From a checkpoint of a small transformer trained on Wikipedia: tied embeddings, 320M tokens.
Each number is 50 + 12 x the weight over its row's rms, rounded and kept within 0 to 99. Layers, rows and columns count from 0. The size before them is the row's rms in percent of the matrix's.

# layer 7 attention query, 192x192, rms 0.175, rows 50-63, columns 0-63
103:40 70 49 38 52 58 45 63 25 54 37 29 54 53 56 48 56 32 35 89 33 55 50 58 36 51 43 46 65 51 58 26 26 34 35 40 47 70 77 62 48 57 53 45 43 44 60 56 56 37 51 67 70 41 42 42 52 58 49 38 67 47 58 56
108:44 39 73 60 51 31 65 61 46 45 52 64 48 53 62 54 62 47 55 53 48 49 38 63 37 52 72 57 50 47 70 61 37 37 50 39 23 51 57 42 41 27 34 44 43 51 68 52 66 66 36 66 77 38 26 67 48 47 40 50 55 47 62 36
111:55 46 39 33 54 49 60 53 54 38 61 62 82 60 57 59 74 53 21 65 56 72 52 39 46 57 34 58 70 56 40 47 50 57 63 40 50 57 22 57 53 57 52 34 54 37 47 67 54 29 56 39 49 81 56 52 55 16 56 57 64 60 45 94
123:50 67 51 59 52 40 50 34 68 50 66 49 40 55 50 69 65 52 49 54 48 41 34 63 43 41 58 52 31 56 48 51 70 38 58 68 35 64 58 63 69 47 39 51 48 62 55 61 67 54 54 76 45 37 48 61 52 50 51 54 67 31 72 23
108:61 63 30 32 55 58 40 46 58 44 50 30 43 50 44 64 59 40 55 68 50 45 58 44 58 48 51 52 36 68 51 45 58 31 24 66 60 61 68 26 27 74 48 45 69 66 60 51 62 59 39 56 39 39 57 65 60 41 41 55 44 76 60 58
113:35 67 48 56 41 56 53 48 45 37 46 31 44 40 45 44 62 63 43 31 30 45 25 46 45 31 50 57 53 55 34 54 42 48 55 40 30 38 44 78 42 50 56 46 47 49 44 34 47 51 54 57 75 71 37 49 44 32 46 33 57 45 42 61
123:50 42 70 49 55 48 53 50 70 56 51 53 40 48 35 33 52 20 48 50 33 38 28 54 46 43 47 36 50 32 61 49 46 55 50 56 53 52 85 40 45 48 48 51 58 75 32 54 67 48 49 58 51 55 55 60 70 48 53 49 21 87 27 61
105:53 71 50 55 36 59 70 52 60 32 41 45 36 36 43 05 50 50 40 41 38 46 55 39 33 57 51 63 46 53 53 71 21 44 52 61 70 64 54 41 49 36 35 42 65 60 49 53 49 55 50 64 64 55 46 52 43 43 65 41 50 37 33 56
112:38 37 32 50 47 67 43 69 36 26 49 48 62 50 24 61 69 38 30 50 32 39 82 73 53 48 77 45 65 49 54 60 37 45 26 18 24 23 49 47 27 65 77 50 48 43 62 65 58 62 46 53 71 64 37 41 39 58 34 47 51 42 37 53
113:51 42 61 49 41 39 37 68 56 56 82 44 57 40 33 34 49 67 51 26 33 37 30 49 51 46 59 68 60 55 67 48 60 41 41 55 45 70 63 59 51 33 65 81 57 54 47 53 62 78 56 55 48 44 59 55 43 15 51 59 40 39 45 47
108:44 45 45 58 36 30 54 68 58 55 54 45 45 57 43 57 59 53 55 48 34 39 40 16 20 52 55 59 24 60 45 66 41 37 59 66 44 63 60 49 60 68 45 34 51 77 37 50 53 40 58 54 51 29 62 60 52 42 54 39 38 62 55 58
105:44 55 56 45 53 60 54 56 52 44 62 57 34 32 77 44 47 14 56 63 62 49 48 49 36 60 49 63 62 50 62 57 48 65 51 64 67 33 71 54 41 33 41 31 30 41 66 65 49 41 38 64 38 47 40 48 50 68 45 48 45 25 35 38
103:49 40 54 40 40 42 66 42 78 50 57 43 69 48 53 37 46 80 49 46 42 60 45 54 68 26 53 43 45 40 44 29 60 60 50 58 35 36 61 58 44 61 63 40 65 51 57 40 50 50 66 39 43 34 36 43 55 55 53 57 49 52 39 49
101:46 67 59 60 49 47 31 47 49 38 39 66 57 30 72 41 41 48 40 51 35 41 59 27 68 55 44 50 72 61 42 59 54 33 60 48 42 59 51 38 62 43 57 58 50 66 40 62 49 52 49 58 41 30 38 47 69 27 52 72 55 56 49 50
# layer 7 attention key, 192x192, rms 0.165, rows 50-63, columns 0-63
113:36 72 55 53 65 40 64 40 60 45 26 46 29 43 45 60 37 29 48 54 41 59 57 57 66 51 59 34 57 58 62 38 47 70 48 50 51 50 60 55 50 47 63 64 66 53 47 65 60 53 52 29 38 60 47 48 49 51 79 34 92 62 69 34
107:47 53 46 40 45 48 49 42 47 48 49 47 25 61 34 42 31 46 47 55 53 44 69 31 56 70 52 49 44 58 53 59 58 62 48 20 53 44 53 49 45 65 66 49 50 53 49 71 54 38 35 42 40 44 44 54 53 58 29 47 74 71 33 45
108:61 51 62 58 20 38 43 41 38 37 65 46 42 54 52 67 59 41 54 34 48 73 61 52 44 46 47 28 62 44 48 40 60 62 58 70 48 42 33 67 30 45 39 86 40 53 29 34 64 63 43 61 53 52 58 56 55 47 48 33 53 32 68 46
102:23 68 34 49 34 75 48 51 48 62 55 52 34 64 50 48 53 31 59 38 61 47 51 57 47 42 47 57 68 49 49 40 49 42 36 41 55 52 48 44 34 71 69 32 56 40 62 62 73 44 55 50 69 49 52 72 51 70 66 56 35 30 54 43
100:42 60 55 40 47 63 47 43 53 42 59 85 61 59 57 33 39 69 35 62 47 35 47 60 37 78 51 61 41 73 64 46 45 72 54 47 79 42 49 32 37 66 39 65 46 59 33 52 37 42 33 62 68 54 30 44 44 44 51 34 30 34 64 68
126:62 69 49 44 53 54 37 45 24 70 39 45 49 58 44 49 59 44 43 62 33 48 60 52 25 42 51 71 44 63 76 68 54 56 35 36 53 54 57 63 62 64 43 56 52 63 48 61 32 58 70 43 55 66 55 46 43 49 28 56 61 58 61 79
113:31 67 48 55 61 55 48 57 63 39 64 62 52 43 26 72 48 49 53 44 50 39 50 55 65 61 38 51 36 50 50 53 50 47 47 34 49 58 47 22 61 34 53 50 66 39 43 47 63 57 37 44 56 57 39 38 35 52 55 51 45 45 53 48
116:40 46 47 68 61 59 52 41 39 72 45 36 43 46 67 43 33 38 45 48 57 54 45 44 65 53 54 62 62 62 67 43 37 47 41 64 33 55 47 56 45 46 46 65 58 43 58 38 63 63 78 47 50 34 32 55 40 38 41 47 48 53 82 68
084:43 41 71 33 55 60 68 37 46 31 51 57 77 61 36 45 49 67 57 46 30 62 49 47 59 54 52 59 51 47 84 64 42 54 53 59 54 58 25 53 55 28 37 44 47 58 42 50 51 54 33 33 52 54 48 60 56 58 42 57 67 58 56 44
090:33 67 56 49 37 64 69 46 39 33 66 54 50 56 41 33 43 66 52 51 58 44 53 45 42 60 40 46 60 46 28 66 46 52 49 55 62 61 44 26 54 34 56 56 71 43 38 40 53 54 51 33 70 59 55 43 43 37 42 54 45 52 60 49
100:52 79 54 56 42 62 63 48 60 51 63 48 55 43 43 47 63 76 19 49 54 42 35 67 38 60 21 62 53 45 27 53 59 73 64 58 54 66 48 63 57 52 39 35 39 37 33 63 37 39 65 52 64 42 34 53 38 47 51 47 48 47 69 59
105:58 59 25 56 57 38 51 59 48 55 62 37 32 45 50 70 35 64 53 80 47 54 53 47 71 52 42 47 78 54 44 51 43 57 50 57 65 41 43 62 45 68 53 56 56 72 57 53 57 65 61 59 70 69 51 48 30 54 61 48 77 56 43 60
119:59 38 45 62 46 48 50 53 37 32 42 62 55 56 59 48 62 90 68 49 28 48 62 50 46 51 25 53 53 37 48 35 67 55 51 49 50 56 40 28 41 50 45 32 35 55 45 31 35 53 35 63 50 38 54 50 47 53 56 32 41 51 53 69
097:50 47 64 81 59 39 60 54 48 37 52 45 64 52 46 36 36 50 63 63 43 49 53 42 58 60 53 40 66 47 44 40 45 59 70 52 28 34 64 46 58 50 37 49 48 29 63 46 35 64 54 52 50 58 61 44 14 50 67 64 43 64 38 69
# layer 7 attention value, 192x192, rms 0.203, rows 0-40, columns 0-63
086:52 46 58 56 53 51 55 38 36 60 42 50 45 49 25 47 37 52 55 58 32 34 53 50 42 57 52 48 41 34 49 67 53 58 58 61 41 35 52 48 23 52 44 62 52 46 61 22 50 40 47 52 49 33 56 46 52 38 58 57 52 47 54 41
089:38 27 45 53 55 64 39 54 73 65 42 53 50 55 43 61 46 40 46 31 48 17 50 72 38 53 69 35 42 51 61 35 64 67 51 44 50 64 53 59 54 42 51 52 55 60 54 59 46 57 46 40 27 41 32 44 56 58 37 45 69 44 51 68
095:33 32 57 59 42 44 50 55 67 45 44 51 60 45 26 67 62 55 28 35 24 36 35 26 65 36 63 66 55 66 47 78 55 52 44 45 73 63 38 46 49 59 46 80 53 64 61 23 64 53 61 52 75 30 58 39 46 78 65 50 50 48 62 62
101:45 39 52 43 54 10 46 43 62 46 56 55 59 53 60 59 54 56 52 61 58 52 31 51 31 46 32 65 74 47 30 39 76 54 46 33 46 69 43 52 55 54 52 46 50 51 49 58 38 62 51 46 37 46 48 82 51 55 51 56 13 54 73 65
098:11 51 58 33 50 51 49 42 59 37 50 59 69 47 33 18 63 30 53 66 51 49 57 49 55 71 74 58 61 38 51 49 41 62 52 57 41 70 69 45 47 48 64 42 41 60 36 50 47 52 61 36 51 52 31 53 55 57 50 43 37 50 64 57
092:52 50 67 37 56 54 66 59 65 51 59 48 40 46 62 30 41 63 46 52 48 41 42 70 51 48 71 52 45 53 57 49 43 41 29 48 58 42 47 45 52 68 66 52 32 27 54 55 54 40 45 48 46 29 39 46 36 49 42 71 61 51 33 49
097:27 32 45 44 45 45 63 35 52 54 53 55 63 59 15 50 58 48 60 59 44 44 59 49 45 45 46 65 38 69 45 42 47 50 49 35 64 67 58 43 31 40 27 68 39 43 82 62 36 59 50 58 37 72 53 39 51 48 63 60 53 53 35 47
087:55 35 75 44 56 51 65 46 58 52 40 71 51 33 30 43 51 29 32 45 35 40 70 63 42 36 32 33 63 64 59 40 60 48 41 44 49 36 52 59 45 53 31 64 45 73 54 65 32 59 48 77 65 55 71 56 47 40 33 51 53 68 62 43
090:43 31 44 50 43 53 41 48 30 39 57 40 41 48 57 49 31 24 49 54 38 42 58 74 35 48 48 29 33 63 40 56 34 53 32 64 42 60 53 39 49 20 41 60 43 47 50 56 50 47 54 41 44 36 43 62 66 40 44 61 55 59 63 69
086:42 51 54 58 43 59 50 51 53 75 49 64 64 47 56 56 50 49 71 60 62 54 38 28 24 28 42 58 54 37 43 56 62 50 57 20 28 60 59 63 61 41 41 52 69 58 27 41 70 31 65 55 52 40 51 66 37 46 46 54 41 69 63 76
091:41 66 60 58 55 35 54 41 49 40 41 66 69 30 49 40 53 70 43 37 54 70 47 72 59 53 40 40 54 45 57 57 40 39 77 37 46 21 51 66 52 35 20 37 58 46 67 56 60 36 45 57 53 59 52 19 35 56 60 48 39 43 62 46
091:50 40 52 35 48 52 43 47 37 54 50 50 34 57 43 32 46 44 55 40 37 45 63 38 63 42 51 69 45 33 61 71 56 54 53 58 50 58 38 26 51 56 46 46 57 67 40 57 49 55 48 39 63 44 60 64 59 40 64 56 52 42 55 25
089:46 51 50 48 51 66 59 44 47 47 48 65 50 56 54 42 33 63 59 37 44 46 60 50 36 58 32 38 41 38 43 62 67 48 59 39 71 26 50 58 41 47 47 39 32 33 44 66 55 44 65 55 49 51 34 53 41 63 44 58 39 44 55 72
084:45 66 58 50 41 38 53 67 73 47 43 61 60 47 39 33 50 55 42 30 49 74 64 52 66 61 41 47 36 44 42 78 65 59 41 55 31 39 57 72 47 47 43 49 59 51 50 61 57 32 52 50 50 41 31 45 30 69 60 54 43 49 33 62
092:55 47 56 62 38 41 60 37 38 71 49 52 62 50 59 60 51 55 44 58 44 50 59 31 56 45 56 58 38 64 70 77 50 49 71 47 52 76 62 32 58 76 45 55 34 48 82 28 49 46 39 72 51 33 48 43 52 45 43 34 37 56 90 54
096:49 35 42 36 62 52 63 40 52 56 53 46 52 55 31 40 39 56 57 51 46 54 79 41 51 58 56 40 52 44 51 50 53 61 48 52 49 52 51 38 51 35 59 33 71 44 63 31 63 40 50 21 54 48 64 58 45 51 35 43 29 48 52 63
089:62 31 44 44 49 43 28 58 65 66 51 37 45 62 47 65 35 38 40 49 55 48 42 46 41 64 50 53 50 63 50 63 20 54 63 52 47 41 60 62 76 59 63 73 68 49 66 68 43 32 41 50 70 60 47 65 47 62 46 63 53 44 71 59
087:46 70 63 62 39 43 53 45 66 57 42 15 51 56 46 62 34 71 57 39 61 50 53 52 25 46 55 39 48 60 44 59 26 35 56 78 53 55 44 71 35 54 81 59 64 65 54 48 55 65 38 53 42 60 68 62 70 55 34 44 36 50 61 59
094:51 48 50 48 49 43 52 67 32 40 52 61 41 53 34 57 69 35 53 57 35 45 43 45 57 53 42 49 59 61 48 44 50 49 39 49 37 35 51 34 59 21 61 57 55 67 21 57 57 56 45 53 50 63 53 30 38 47 44 57 51 48 27 62
096:37 59 53 44 57 60 65 52 47 45 27 56 32 50 52 13 62 25 73 51 37 52 52 59 50 37 56 31 53 59 50 34 63 43 43 46 56 45 57 53 56 45 51 76 46 59 47 55 64 47 61 36 32 52 31 68 45 46 46 81 58 60 46 59
087:61 41 64 25 54 50 19 54 50 42 46 67 44 49 62 54 63 57 59 43 44 55 38 57 33 46 51 56 53 44 49 59 73 30 56 41 43 28 39 46 59 34 51 49 41 49 46 38 55 46 52 35 37 54 27 53 44 36 49 61 65 35 57 47
103:43 48 39 46 45 40 43 34 40 27 56 39 46 53 55 49 52 47 38 31 43 43 67 40 37 60 74 37 39 34 59 44 60 49 59 19 29 68 63 53 41 28 26 54 47 65 29 54 39 57 54 63 50 39 64 46 28 39 54 47 42 59 48 54
090:33 57 51 35 61 57 54 56 62 64 42 51 68 53 48 47 43 69 38 49 49 41 32 47 38 51 48 69 54 35 44 30 55 45 56 64 61 47 46 42 36 51 45 41 69 44 63 27 48 39 80 48 64 58 47 12 45 47 40 65 56 40 51 24
088:50 61 68 61 51 45 43 43 58 72 63 61 38 38 53 57 39 56 42 60 67 63 57 52 75 52 71 45 27 63 41 28 41 49 33 33 21 42 61 41 64 61 27 63 51 37 53 58 65 60 34 54 59 52 36 42 52 44 45 79 76 73 43 41
085:47 37 37 52 56 46 36 64 59 52 61 53 67 65 43 34 69 58 66 36 53 49 50 28 59 62 58 47 31 41 36 43 65 67 31 62 56 53 65 25 39 39 61 29 62 38 29 44 59 61 53 76 46 35 52 55 49 70 27 46 54 51 47 70
095:51 45 48 48 58 56 45 59 33 55 51 40 50 42 69 45 53 39 60 39 56 59 55 50 57 49 49 23 49 45 54 57 27 23 38 39 59 47 40 57 63 30 30 61 15 53 34 62 52 58 40 53 37 68 63 48 36 51 49 36 58 50 42 60
098:42 29 72 65 47 52 54 43 55 35 57 73 46 50 47 56 50 22 47 44 41 46 40 63 55 60 24 48 49 37 33 49 63 68 45 54 58 48 46 56 53 32 55 69 48 73 34 59 50 34 50 57 50 47 42 48 60 47 59 39 64 76 40 37
092:56 48 37 32 51 53 77 42 49 49 50 68 71 42 59 56 59 45 46 43 33 44 69 50 76 55 54 54 45 58 32 44 52 49 49 38 30 43 63 58 51 31 18 51 56 53 51 68 68 37 34 46 49 54 60 37 41 34 51 82 51 55 43 51
088:60 40 36 57 63 59 60 35 38 44 39 56 42 59 55 38 42 46 54 65 71 39 74 84 28 51 64 40 37 52 40 55 38 64 67 54 39 55 57 35 39 39 36 34 40 56 43 51 42 63 56 44 58 39 64 50 47 23 48 58 46 56 65 60
094:39 46 60 34 56 24 51 44 40 46 54 54 42 42 34 66 64 56 47 36 62 38 47 47 53 36 60 61 35 52 51 30 51 60 57 46 69 76 57 75 57 46 57 74 37 47 64 42 52 29 46 40 46 57 29 17 49 40 35 65 52 52 37 62
094:41 49 57 42 55 54 62 37 57 50 52 51 32 49 63 38 56 50 59 27 50 35 55 41 40 40 44 42 61 39 55 32 57 40 41 74 59 38 66 32 42 39 44 51 37 71 48 43 50 46 64 34 46 47 54 51 59 39 61 60 56 52 63 59
106:48 44 36 38 59 54 34 53 64 55 47 53 38 59 81 43 54 55 34 39 49 30 28 53 51 59 43 39 53 63 44 67 34 56 53 46 75 62 47 53 58 52 56 64 59 56 40 42 34 50 46 46 55 58 62 45 42 55 59 55 29 46 50 39
089:36 69 71 57 55 51 57 44 49 59 38 62 48 46 42 42 42 37 50 47 45 53 46 52 37 46 40 47 38 63 45 31 48 29 59 54 49 52 64 46 35 23 62 11 71 60 35 63 55 55 45 42 51 61 66 41 60 57 49 58 46 32 37 51
092:37 51 63 56 50 66 77 60 38 50 30 43 53 43 72 48 61 38 50 51 58 45 65 59 43 51 64 55 29 51 31 50 31 27 44 22 39 44 49 34 49 68 60 77 52 58 56 49 52 47 42 34 52 53 38 39 80 28 63 52 39 47 37 51
098:41 66 43 51 55 29 31 58 56 43 49 26 63 36 38 38 45 56 31 62 59 53 56 66 40 32 54 66 55 48 55 71 39 57 63 58 59 41 36 71 63 71 44 57 45 61 73 51 33 54 63 44 53 51 49 71 51 22 46 44 30 48 37 31
086:43 55 49 49 52 44 57 41 35 45 59 41 46 55 35 32 31 60 50 62 53 43 48 79 61 23 44 38 37 44 44 57 36 42 61 38 57 49 55 53 64 60 27 50 41 62 52 32 44 66 58 48 41 64 14 47 53 29 58 50 38 64 53 48
095:69 65 31 53 51 35 51 59 59 41 51 43 31 50 89 36 70 56 53 17 68 61 67 49 43 42 41 50 47 35 47 41 39 55 42 51 62 30 39 53 63 55 42 42 50 49 41 43 37 66 67 37 42 46 49 60 42 42 41 50 46 40 57 27
088:52 61 49 36 49 51 52 49 47 39 57 42 78 45 54 61 56 52 48 52 37 56 56 46 39 58 62 40 45 41 49 67 42 66 52 33 66 61 40 59 57 41 64 27 46 41 35 67 69 48 50 65 68 23 54 52 82 64 38 47 44 58 47 59
093:55 77 46 49 50 42 59 49 54 45 45 67 67 65 48 63 44 40 57 59 65 66 46 47 54 65 44 42 67 40 64 48 47 68 57 65 41 63 38 52 50 53 55 65 60 46 44 72 61 24 47 31 64 57 62 45 61 47 61 51 52 48 55 39
101:67 44 46 62 54 70 44 51 61 30 49 42 50 72 74 60 57 54 73 41 40 50 39 56 42 35 30 50 52 35 61 49 51 60 38 49 69 44 26 63 66 66 37 42 26 38 43 67 41 51 50 54 41 54 60 74 49 55 45 60 22 26 72 59
098:52 38 64 40 57 51 56 35 81 73 65 50 33 69 67 47 37 42 72 48 62 41 44 40 73 37 36 42 37 34 54 32 62 37 45 47 48 62 60 62 56 67 40 62 71 13 33 59 57 39 63 53 55 34 57 44 50 39 34 56 46 39 64 66
# layer 7 attention output (transposed), 192x192, rms 0.178, rows 0-39, columns 0-63
073:58 84 60 45 64 58 67 62 58 56 64 54 48 66 54 59 34 52 39 63 55 73 42 59 56 46 52 73 50 43 57 61 52 47 49 54 50 71 46 64 62 63 55 59 46 59 42 75 42 57 29 48 54 73 23 49 42 63 53 51 50 41 55 49
092:57 53 57 55 60 19 53 50 48 53 67 64 49 56 60 47 19 43 68 38 56 69 51 56 61 59 48 66 48 56 49 65 41 50 54 49 42 34 38 39 68 54 48 59 38 39 33 58 54 66 47 33 46 63 51 32 48 52 54 66 54 50 38 42
090:65 52 46 40 71 41 58 53 38 59 45 65 39 58 73 47 61 52 58 44 31 62 58 61 47 73 69 56 53 52 48 26 42 64 41 42 62 52 53 64 67 44 32 56 49 25 69 64 59 46 42 48 40 66 52 56 49 25 47 34 68 38 59 56
096:61 50 52 83 49 54 57 64 51 56 16 32 58 51 49 38 33 32 49 54 51 62 89 36 57 50 60 46 53 49 49 42 35 34 64 76 44 38 65 44 48 75 44 38 58 46 49 22 45 49 52 46 37 59 73 35 38 35 63 44 54 37 35 57
097:65 36 52 54 52 67 47 41 58 54 45 41 37 47 48 51 48 82 48 45 53 68 37 70 60 49 46 53 48 61 61 51 50 45 50 48 37 35 47 40 54 45 59 71 55 34 49 62 47 59 28 37 63 55 45 57 47 50 36 48 80 43 53 57
086:46 43 63 60 72 48 36 32 57 58 45 43 48 54 53 81 40 19 57 44 52 45 61 37 43 36 30 62 36 61 54 48 50 64 74 44 41 38 53 35 47 70 62 55 62 57 34 49 49 70 41 71 48 61 47 60 49 52 46 47 40 53 42 44
092:68 57 54 62 62 49 29 49 71 42 60 50 50 56 61 51 39 72 48 51 42 58 49 66 34 32 55 53 64 19 45 45 45 55 38 72 30 70 33 50 35 53 68 46 42 44 64 45 66 57 50 54 56 57 53 42 51 46 71 52 70 50 43 55
083:37 64 55 51 64 44 28 68 43 49 32 44 67 72 78 61 50 59 69 66 57 64 44 49 73 69 44 53 50 37 36 54 42 69 64 58 49 34 36 32 46 43 47 63 53 39 57 37 43 37 37 26 33 53 46 58 60 70 56 48 49 37 40 59
094:46 56 64 43 65 35 45 58 66 30 57 61 64 62 52 42 40 54 56 60 37 50 26 50 55 46 44 51 67 44 70 42 75 35 32 37 27 61 56 42 32 58 35 32 54 43 63 46 59 67 39 41 52 48 55 37 41 73 52 65 41 44 44 52
086:52 52 31 42 68 57 62 58 38 48 63 57 49 43 56 51 39 50 32 60 62 69 55 61 67 52 60 48 35 58 53 42 31 53 37 48 47 48 49 52 54 48 56 70 47 36 69 87 54 54 21 48 20 54 21 24 30 69 59 38 42 47 59 33
089:44 57 41 50 45 53 43 50 58 48 48 44 49 41 51 50 53 35 46 48 59 26 31 41 69 63 51 46 51 68 47 62 55 64 45 49 76 46 38 60 53 23 64 61 60 44 51 61 52 45 55 53 67 34 56 53 67 45 63 54 62 81 49 60
089:58 62 50 50 69 46 64 49 42 53 63 38 63 39 48 66 55 39 59 58 41 52 32 62 39 69 62 26 48 39 26 35 64 63 45 48 71 71 67 73 32 53 49 60 48 49 51 60 48 38 49 53 48 60 49 53 48 53 40 47 55 47 45 69
083:59 55 69 27 51 44 50 56 40 67 59 45 42 56 43 58 65 34 42 38 67 38 39 45 72 49 59 77 61 37 47 41 34 43 61 60 29 59 37 55 54 60 50 73 58 47 46 47 57 41 36 61 53 46 40 54 51 73 44 63 56 60 45 44
080:61 26 58 44 42 62 66 59 43 74 54 37 42 53 47 45 59 53 33 51 61 44 30 51 31 35 51 41 38 65 65 27 43 63 63 54 66 48 36 60 59 39 53 59 50 25 44 54 39 55 43 32 43 44 50 49 59 36 38 49 49 66 47 36
090:49 70 43 58 66 62 48 53 29 62 53 63 22 55 60 42 46 28 39 45 65 34 52 51 45 61 63 29 61 31 50 61 61 64 44 37 37 44 48 67 59 40 31 34 64 56 35 63 80 43 63 35 48 48 34 55 59 75 55 48 58 58 40 39
100:38 69 61 51 38 57 50 58 35 54 64 19 49 37 47 45 42 46 48 55 46 56 10 56 66 37 44 46 46 69 45 56 41 46 46 50 30 76 42 50 46 57 51 69 41 54 42 68 49 72 57 62 69 44 42 57 39 47 79 59 52 55 45 45
091:38 43 43 54 23 49 54 52 41 56 49 54 57 61 63 49 72 68 55 55 74 54 54 50 59 51 51 30 62 61 53 44 73 34 36 45 57 50 45 32 29 54 28 37 44 57 26 49 49 68 67 41 48 49 69 33 58 28 59 31 36 56 43 55
083:47 31 53 62 59 53 40 40 33 48 62 55 58 45 47 33 67 49 62 50 45 49 65 29 41 52 57 52 37 37 45 36 54 49 54 24 35 53 75 47 68 35 21 81 49 52 70 51 57 51 66 34 37 40 62 47 60 53 50 35 65 65 34 29
098:61 45 58 37 73 65 45 38 51 57 51 37 42 61 53 56 62 53 48 54 49 58 46 53 48 40 52 47 44 55 46 14 46 48 46 52 63 56 44 46 41 65 35 42 40 53 77 28 63 39 47 49 54 49 43 57 56 49 54 72 31 35 63 42
092:55 43 68 44 55 58 29 64 58 25 67 50 67 56 54 61 28 58 23 38 68 57 78 55 43 54 37 58 48 70 39 26 33 58 65 68 59 43 41 48 27 48 53 47 63 33 56 37 41 41 52 41 39 41 56 52 39 57 64 53 42 34 21 57
084:51 58 55 79 65 36 60 46 60 58 58 58 44 40 32 37 35 53 46 66 33 36 55 47 62 61 59 65 34 46 43 13 52 55 59 50 61 51 59 51 48 59 51 78 63 71 62 63 50 64 45 55 55 26 58 58 58 40 47 50 39 56 59 57
094:56 45 59 32 38 39 47 65 40 79 64 45 46 51 35 76 66 39 41 59 59 39 37 76 54 59 40 25 33 61 41 45 58 49 44 37 46 55 65 53 55 64 71 50 55 56 53 69 61 50 44 33 62 74 39 58 44 73 72 52 57 55 67 49
090:70 42 40 59 45 37 59 47 65 65 60 38 18 47 47 67 42 59 58 26 39 46 71 60 57 53 44 60 64 58 52 70 45 59 54 46 44 50 35 61 68 53 50 63 36 27 42 78 42 63 59 67 45 40 57 66 41 35 65 39 50 44 64 60
087:40 39 33 44 47 36 50 62 63 24 54 27 58 66 57 56 59 54 52 50 31 23 47 63 37 43 56 58 33 54 71 66 63 61 67 73 73 34 43 60 53 57 49 34 65 45 36 68 54 62 47 37 36 53 61 59 46 61 53 36 15 37 73 28
088:51 44 57 46 30 39 55 36 47 37 34 46 39 66 51 51 50 61 42 39 45 54 44 45 21 39 46 59 57 53 57 71 28 32 68 19 38 38 35 61 65 50 36 27 16 40 58 52 48 64 41 35 58 46 29 48 27 27 59 59 49 56 42 47
087:71 67 40 55 44 59 61 34 76 24 61 51 63 57 41 61 46 68 29 52 50 23 45 50 71 49 35 58 62 62 49 58 52 60 59 52 55 28 35 49 52 59 58 26 67 56 53 50 34 36 62 60 58 52 64 52 59 68 51 52 39 36 51 42
100:70 50 45 33 53 35 54 52 52 36 61 40 42 56 60 54 37 44 72 55 72 57 73 57 66 42 62 45 45 59 54 52 37 56 43 46 64 50 53 59 29 71 55 72 46 38 72 53 66 52 36 48 41 45 64 43 46 56 35 70 58 40 53 51
078:43 45 69 64 38 45 42 63 69 53 51 38 48 64 47 74 29 28 54 56 52 50 22 61 54 35 45 50 66 56 59 39 50 49 41 56 77 39 39 55 31 41 61 63 61 45 58 31 41 51 56 43 61 56 55 50 66 78 70 54 65 34 64 20
085:33 47 56 31 30 46 46 51 58 63 56 37 65 44 60 65 55 63 47 68 32 74 62 35 61 66 44 61 71 28 45 37 73 52 52 61 41 57 37 43 63 55 66 64 56 44 48 48 55 67 51 52 43 66 46 47 36 63 44 52 31 54 25 15
089:55 58 62 70 49 71 42 48 64 19 48 32 39 65 51 37 30 49 78 57 44 80 58 52 71 62 49 59 45 67 38 49 52 61 36 68 33 25 35 32 60 58 66 22 53 44 48 52 41 55 54 51 45 41 66 74 51 56 51 49 46 61 65 49
089:78 41 58 44 47 40 34 42 49 30 48 33 54 56 35 42 48 47 67 83 53 76 67 56 53 48 41 51 35 79 65 59 48 49 55 57 45 42 28 52 65 64 55 56 57 38 38 39 43 56 42 45 51 53 45 53 20 64 37 59 62 32 47 48
100:49 43 42 49 34 42 42 55 39 46 48 60 69 69 51 39 63 74 35 38 53 71 79 42 60 50 50 42 47 55 58 39 69 29 50 52 30 33 55 67 56 59 24 41 50 63 37 51 58 54 59 46 39 52 49 46 57 25 47 72 76 63 37 67
077:41 27 39 51 50 51 42 74 51 54 56 30 54 63 69 66 42 67 50 46 47 60 48 50 55 55 78 55 51 23 40 40 54 41 29 62 46 66 49 36 54 39 56 39 52 56 74 50 47 48 44 46 46 35 34 44 41 40 43 38 62 51 55 23
093:72 29 32 61 39 59 39 76 51 39 44 55 55 46 62 58 51 44 73 56 43 48 61 42 38 53 40 40 45 47 47 28 73 62 35 61 67 51 60 65 50 43 55 44 51 67 47 36 43 67 51 63 41 57 35 47 44 62 40 39 61 71 48 28
087:62 52 56 36 41 66 73 29 44 73 36 62 47 41 52 56 64 60 40 42 52 42 46 37 49 55 58 44 42 42 53 27 65 38 28 49 43 52 65 28 50 62 56 36 55 40 54 49 49 46 47 41 45 51 48 67 57 53 38 52 34 64 45 59
079:35 36 41 42 38 55 42 53 74 61 48 69 58 28 66 68 52 54 56 49 50 41 53 41 29 67 56 63 43 40 54 40 78 70 32 46 37 44 51 54 70 40 60 47 54 31 49 53 49 35 51 29 50 30 63 53 51 75 61 50 69 40 30 48
075:46 35 52 58 58 69 35 43 48 48 39 44 59 37 44 48 47 40 59 52 56 67 45 40 58 64 46 81 42 70 54 66 43 23 54 40 49 45 50 53 51 45 47 58 67 51 66 48 48 58 45 53 64 55 76 65 38 40 45 54 58 66 46 62
084:34 40 53 68 28 47 60 58 36 65 56 65 35 63 54 64 59 36 42 42 75 36 44 53 54 43 52 38 55 43 40 57 36 28 56 57 47 31 58 40 14 60 49 66 55 55 49 60 40 27 59 42 54 54 21 31 35 33 45 57 41 51 43 46
091:60 44 59 40 38 55 44 40 60 56 44 40 30 34 29 24 56 60 54 68 63 45 49 47 62 29 45 50 56 45 38 66 55 53 33 38 47 35 72 39 42 30 61 53 37 41 44 35 46 59 61 90 44 44 71 61 40 28 45 34 43 44 56 68
103:58 59 42 55 58 53 46 48 35 59 58 53 61 41 48 52 42 25 46 34 40 40 51 39 45 57 39 63 43 60 35 41 19 32 87 54 39 58 59 31 45 60 36 51 62 64 48 31 47 33 41 54 60 31 45 59 34 43 38 54 49 58 41 49